Weights of a small transformer language model: LayerNorm before each block.
Each number is 128 + 24 x the weight over its row's rms, rounded and kept within 0 to 255. Layers, rows and columns count from 0. The size above them is the row's rms in percent of the matrix's.

# layer 2 attention query, 256x256, rms 0.0398, rows 44-68, columns 0-127
size [109  93 109  99 104 108 107 104 106 104 108 112 102 106 106 119 106 113 110 109 104 112 110 109 108]
[[125 153  93 150 140  81 112 127 121 137  89 108 145  89 106 134  88 109 133 123 117 123 127 143  75 127  93 107 115 142 139 139 130 160 137 133 139 106 137 128 102 100 124 126 137 121 146 150 118 113 108 113 115 121 123 151 127 122 167 136 133 116 121  77  97 153 133 109 107 148 120 127 161 177 159 138 138 152 142  92 182 114 146 159 150 151 139 151  96 114 119 147 156 181 152 139  98 124 121  96 157 120 120 173  90 117 115 141 130 115 116 157 102 117 139 156 124 102 118 136 123 108 112  91 137 147 117 138]
 [156 189  91 113 139 128  93 120 146 104 110 144 119 111 129 115 131 135  93 118 137 116  90 134 145 140 141 164 108 107 147  83 117  91 105 100 124  91 122 144  84 129 132 145  80  91 110  91 151 161  93  99  89 167 117 137 105 159 139 155 115 139 154  89 132 141 124 134 126 144 120 145 128 140 153 159 112 160 103 145 130 170 126 126 154 129 140 135 110 102 103 125 138 147 111 121 101 110 138 137 140 139 195 134 141 131 107 122 134 156 119 133 139 131 150 135 136 116 124 151  90 116 126 129 195 143 153 111]
 [127  85 146 153 162 114 129 123 159 146 109  90  93 124 131 127  86 162 147 118 115 139 145 140 139 168  66 138 136 113 137 135 123 128 130 146 124 154 166  89 131 122 137 162 154 139 124 122 110 119 109 129 154 147 128 129 172 106 134 145 119 165  96 102 120 164 123 114 125 146  96 122 135 174 117 124 112 167 177 171 101  99 108 112 135  99 142 107 123 118 150 128 138  88 165 181 139 126 101 133 124 133 134 131 148  74 152 119 140  98 122 127 134 160  95 141  80  84 143 123 126 112 172 135 126 110 153 126]
 [104 120 111 152 155 116 119 139 162 105 137  87 139 114 152 160 103 146 160 110 147 118 170 122 143 119 119 137 114 169 133 159 157 152 137 125 144 107 136 108 164 113 134 143  95 142 149 156 123  93 123 146 172 127 116 142 122 134 106 123 137 132 127  93 189 127 150  86 101 124 129 159 152 109 110 138 162 127 104 123  85 139 160 155 107 138 132 150 107 141  96  82 133  99 133 112 155 100 176 141 142 128 131 184 159 105 200 161 154  81 117 142 135 177  91 175  91 117 136 105 122 145 112 135 114 103 143 116]
 [ 93 110 142 115 149 116 113 111 126 135 100 132 118 134 150  79 172 114 121 121 128 113 160 147 133 166 120 166 130  81 132 106 113  83 138 122 104  93 178 138  87  92  80 127  92 139 136 113 111  93 102 146 138 145 146 162 112 131 137 121 123 101  78 105 121 137 132 139 114 126  94  88 141  65 122 162 121 140 123 118 144 153 149  97 169 121 118  99 151 150 133 163 152 110  99 148 127 167 136 148 120 176 141 134 183 183 121  93 111  97 114 118 144 133 134 126 156 118 144 118 152 109  99 139 126 159 114 137]
 [132 123 152 143 138  88 140 165 157 150 100 166 182 138 148 161 161 126 133 144 160 118 137 135 145 134 154 121 153 131 142 146 130 112 133 122 131 164 150 131 123 108 106 133 156 121 128 160 144 126 117 142 120 117 103  89 125 126 146 114 121 152 101 127  99 163 127 131 157 130 202 162 129 104 111 145 152 109 150 150 120 180 187 155 154 134 149 106  93 148 113 114 135 123 168 165  72 113 155 159 141 144  90 167 136 127 148 155 132 171 116  82  93 168 140 130 120  88 119 134 149 118 159 104 157 128  90 106]
 [ 98 147 144 126 108 107 117 102 146  90 109 133  92 160 111 127 133 162 138 134 110 141 137 107 121 163 102 123  92 122 143 146  80 100 150 124 154  71  76  91 152 118 115 158 139 135 157 192 149 159 127 144  98 154  88 114 173 136 122  88 110 126 130 118 145 167 103 171 164 139 150 184 115  96 131 120 140 137 131 121 159 113 117 130 112 148 166 151  89 128 117 110 122 144 145  84  97 144 126  98  97 135  87 156 150 140 100  77 116 121 141  88 106 144  90  96 104 144 112 126 178 101  87 101 132 138 139 130]
 [114 127 104 125 110 154 106 120 113 117 144 149 135 126 152 135 102 111 115 132 108  96  87 114 137 103  93 107 128 123  57 145 133 117  99 108 148 132 120 100 146 124 183 140 134 162 152 120 119 166  88 123 183  89 140  91  98 110 126 123 121 174 118 139 143 132 125 109 124 129 119 155 124 115 158 175 139 130 140  93 130  92 165  87 110 119 125 154 129 101 153 101 131 119 136 121 128 110  86 137 132 103 140  99 111 156  86 126 132 161 127  92 124 118  97 116 118 137 105 154 149 105 107  95  75 140 161 116]
 [117 166 114 152 161  76 139  88 110 145 168  56 144 135 154 136 123 132 149 142  95 148 178 117 140 195 108 118 165  69 130 158 110 137  97 129 126 117 144 121  92  92 118 151 140 122  90  78 119 100 145 147 106 137 106 119 145 127 140 120 166  93 141 121 119 132 114 113 132 103 114 128 144 137 140 133 105 159 171 114 122 142 103 142 164 120 142 134 154 152 121 117 163 125 127  90 142 149 154 132 106 122 109 123 154 141  82 149 134 158 138 112 159 101 128  67 112 137 124 135  86 141 113 117 138 172 118 161]
 [188 108 110 107 150 114 153  96 134 150 115  93 111 118 174 118 129 142 121 104 125  82 149 130 167 112 138 104 140 166 136 145 140  76  96 191 134 144  70 135 111 136 151  84 109 118 131 144 117 157 122  97 187 148 128 115 163 118 125 128 141 161 153 133 123 126 111 122 102 110 121 158 124 110  97  88 160 108 144 159 151 124 152 103 136 139 134 123 102 130 143 130 159 138 148 104 110  96 114 176 106 188 125 144  84 169 136 141 145  99 117 166  80 120 108 165 145 111 178 121 136 115  98  99 129 157 136  86]
 [164 126  93 141 180 120 132 104 148 153 139 105 164 105 132 145 101 140 158 131 116  97 126 153 101 136 137 118 109 137 141 104 117 127 166 143 148  90 162 136 157 106 101 160 134 118 163 134 141 112 162 126 166 148 116  86 154 168 127 125 115 132 149 139 166 114 113 149 159 149 118 142 141 140 133 131 103 124 111  90 114  64 132  87 117 123 121 146 100 141 125 119 120 115 162 162 117 105 100 136 126 121 140 135 143  93 120 152 148 127 153 130 149 137  98 148 147 113 145 114 153 123 171 125 136 111  87 109]
 [155 130 100 111 124 128 162 138 128 156 145 130 150 109 132 143 124 130  93 152 108  97 147 163 124 157 141 124 107 122 122 134 131 157 161 118 103 142 129 135 155 120 108 167 115 156 158 141 112 153 134 127 129 139 136 146 146 103 144 154 117 132 157 119 114 100  70  93 172 127 147 111  92 114 148 117  68  84  89  73 121 170 159 132  96 152 153 137 123 184 127 153 132 139 103 115 155 128 167  94 139 108 116  86  81 107 139  92 152 100 124  82  92  98  91  98 136 138  96 168 139 141  83  96  87  85 140 126]
 [124 170 136 122  94 155 165  90 138  90  98 155 169 101  99 110 114 131 118 122 107 120 158 117 144 118 149 107 162  97  76 131 118 111 132 104 121 163 131  94 120 154 138 150 132 114 105 101 150 120 146 160 123 144 104 129 135 134 145 110 141 122 144  86  94 116 100 103 134 175 123 123 144 114  91 147 139 154 143 140 146  97  84 132 137 168 127 108 123  94 137 144 136 138 125 127 119 115 121 153 129 115 120 115 117 145 139 158  82  61 114 134 135  79 117  89  75  90 102 126 140 114  97 119 103 122  95  78]
 [115 127 149  93 115 125 122  71 157 100 105 143 138  89 119 139 145 144 149  86 100 153 134 120 139 131 112 124 144 111 139 133 151 152 126 150 147 127  93 126 159 129 145 134 130 111 163 167 142 129 159 142 144 116 123  99 100  84 203 120 122 133 112 134 167 119 143 154 113 138 126 141 123 131  95 130 108 147  88 188 129 116 130  92  94 131  95 124 141 126 140 120 152 118 105 127 151 137 128  95 136 144 172 108 132 107 192 152 114 137 124 119 126 144 122 123 168 155 154  93 132 134 108  99 136 153 115 117]
 [124 135 120 110 156 153 138  97 179 138 166 122 113  79 137 135 119 117 102  91 124 128 155 119 132 121 106 114 140 121  54 135 152 107 132 132 112 148  96 144 109 110 156 106 142 166 111 153 112 115 127 146  94 149 141  96  93  88 120 144 125 153 152 115 121 139 121 123 137 110 142 133 178 112 130 170 106 121 134 138 184  92 160  59 105 134 159 156 147 123  99 152 111 137 101 146 150  91 128 119 142 115 120 152 132 130 156 105 152 104  98 102 142 103 121 123 117 148 125 156 103 133 116 107 113 160 151 160]
 [126 137 122  90 148 116 148 159 109 118 126 127 115 182 113  99 128 163 142 110 154 147 136 131 111 118 115 138  71 126 144 142 105 110 127 127 129 101 123 137  91 159 126 182 171 123 148 142 173 124 103 151 115 110 109 148 121 139  73 131 121 152 140 135 107 138 169 141 173 167 143 170 101 118 168  84 157 129 101 149 166 160 142 195 141 100 106 113 136 178 122 128 141 142 156 159 103 147 120 143 106 108 168 131 161 134 139 117 119 149 111 166 138 150 138 147 146 134 128 168 126 186 112 156 135 148 112 106]
 [110 110 121 131  77 154 130 148 115 110  89 121 122 131 123 167 138 160 152 177 117 119 164 135 137 121 118  90  76 120  91 157 151 113 112 111 115  98  90 150 114 131 169 118 148 106 126 126 131  95 122 144 155  90 131 105 145  92 108 138  96 131  85 104  89 148 161 129 122 127 168 128 129  95 145 149 160 129 151 138 117 111 136  82 129 168 158 125 152 152 121 155 110  97 159 138 144 101 113 157 158 185 120 140 125 137 114 158 136 122 135 123 147 148 125 127 147 107 108 167 131 154  95 106 129 118 152 122]
 [ 97 117 121 141 124 140 159 122 153 123 132 159 155 132 141 128 120 132 115 138 190 145 142  85 161  86 123 144  95 125 102 110 141 114 116 106 117 144  83 129 144 144 110 148 197 152 139 120  97 106 114 106 131  75 107 115 120 140 159 118 127 119 139 134  82 130 104 115 119 159 152 129 134 128 132  63 149 142  89 166 115 122 104 125 160 118 154 169 127 118 147  99 118 122 125 121 138 131 109 157 103 110 169 123  89 136 120 103 109 115 134  91 100 123 130 119 155 119 104 100 155 102  77 136 123 157 158 130]
 [113 115 125 126 140 141 125 149 156  97 144 118 106  75 165 115 170 123 161 104 116 153 162 109  85 118 107 157 117 142 107 133 163 171  89 161 163 167  74 107 114 104 119 106 134 143  99 156 109 142 148 136 117  98 127 157 156 143 104 173  96 130 134 121 133 149 112 133 125 140 113 124 128 131 105 131 147 129 113 174 136 151 134 138 130 140 122  86  83 130 107  98 118 105 111 124 111  89 171 114 106 145 135 120 115 162 101 149 107  60 123  91 165 106 137 127 138 134 128 120 136 126 148 106 120 185 136 134]
 [ 89 124 106 164 198  97 122 136 121 121 145 128 127 128  93 120 147 114 132 132 130 133 111 130 148 179 127 127 162 131 131 148  88  88 160 117 140 147 118 151  93  83 164 144 159 157 134 132 130 108 119 105 107 130 131 125 141 116 137 117 108  98 150 120 118 155 117 124 123 127 125 156 130 111 147 132 142 177 190 140 140 151  88 128 144  93 100 123 146 138 110  84 137  85  99 151 109 170 134  77 113 143 131 141 183 131 126 148 126 127 128 156 142 132 141 125 112 138 156 141 109 111 129  82 127 118  95 136]
 [162  74 136 141 139 121 146  98 153 110 113 157 143 159 104 171 166 126 142  88 139 111  44 181 149 149 109 144 150 119 131 133 147 131  78 151  94 127 141 143  76 132 143 157 138 146 179 129 126 125 166  95 149 146 163 130 121 154 125 126 116 134  99 117 144 135 143 146 131 160 126 103  98 109 140 137 145 103 123 149 106 111 149 134 148 112 156 175 138 151 137  78 136 149 150 112 126 143 151 154 135 149 101 168 124 160 107 104 164 159 146  90 116 178 113 135 137  91 158 134 130 131 108 133 163 131 117 138]
 [119 155 133 165  83  98 135 132 131  90 101 151 143 152 110 141 113 129 118 101  98 120 140 170 148 109 166 113 133 163 105 140 116 127 121 121  98 102 138 157 138 131 161 146 110 120 125 139 122 175 127 131 150 167 124  92 152 121 157 179  85 130 111 130 135 147  91 158 110 172 110 188 168  99 124 118 133 112 158 138 136 167 107 184 123 123 164 113 141 130 121 122 154 152 176  92  91 109 151 129 117 134 163 135 138 124 134 156 126 106 144 143 133 128 112 114 106 126  87 132 142 104 136 147 111 147 147 101]
 [133  93  87 139 120 114 151 136 158 140 120 153  72 139 136 169 164 112 114 100  93 159 150 119 189 147 113 150 134 121 128 140 103 121 115 142 149 108 129 140 147 151 121 145 100 136 141 152 115 157  98 125  97 157 104 163 111 151 113 117 159 133 142 124 162 133 130 121 154 141 129 152 108 132 127 140 130 120 142 171  86 140 171 143 173 119 129 116  56 146 157 152  94 145 141 144 116 166 152 110 153 145 125 116 107 127 161 127 112 132 117 144 136 129 125 137 115 115 144 141 113 146 130 130 142 168 149 106]
 [113 113 109 140 119 152 152 130 122 138 120 125 133 102 102  90 110 103 148 109 109 129 154  91 131 126  80  71 107 120 126  96 133 153 112 107 121 125 108 198 133 100 150 150 153 124 102 115 125 135 175 159 125 114 168 126 124  99 107 121  80 147  86 133 147 165 126 112 147 134 116  84 133  94 151 133 178 120 129 133 124 152 130  86 117 129 128 116 119 133 126 129 134 127 132 119 134 117 120  97 124 150 149 129 185 176 141 137 113 130 149 126 112  81  69 114 139  96 119 108 124 104 101 156 102 125 114  87]
 [ 89 160 141 135 159 114  99  86 118  53 114 103  75 132 144  75  91 127 132 158  74 149  97 126 149 138 174 159  87 120 137 132 120 122 157 105 136 156 103 127 112  96 140 100 179 155 122 155 143 111 136 136 145 141 134 128 138  89 145  87 157 124 122 152 162 150 136 106 101 124 109 161 110 179 121 108 100 127  91 147 118 156 131  95 184 176 146 126 134  87 137 133 127 134 157 150 156 150 126 129 119 151 156 109 111 153 125 101 120 165 118 105 149 107 182 152 153 125 145 117 123 110 136 105 165 122 133 136]]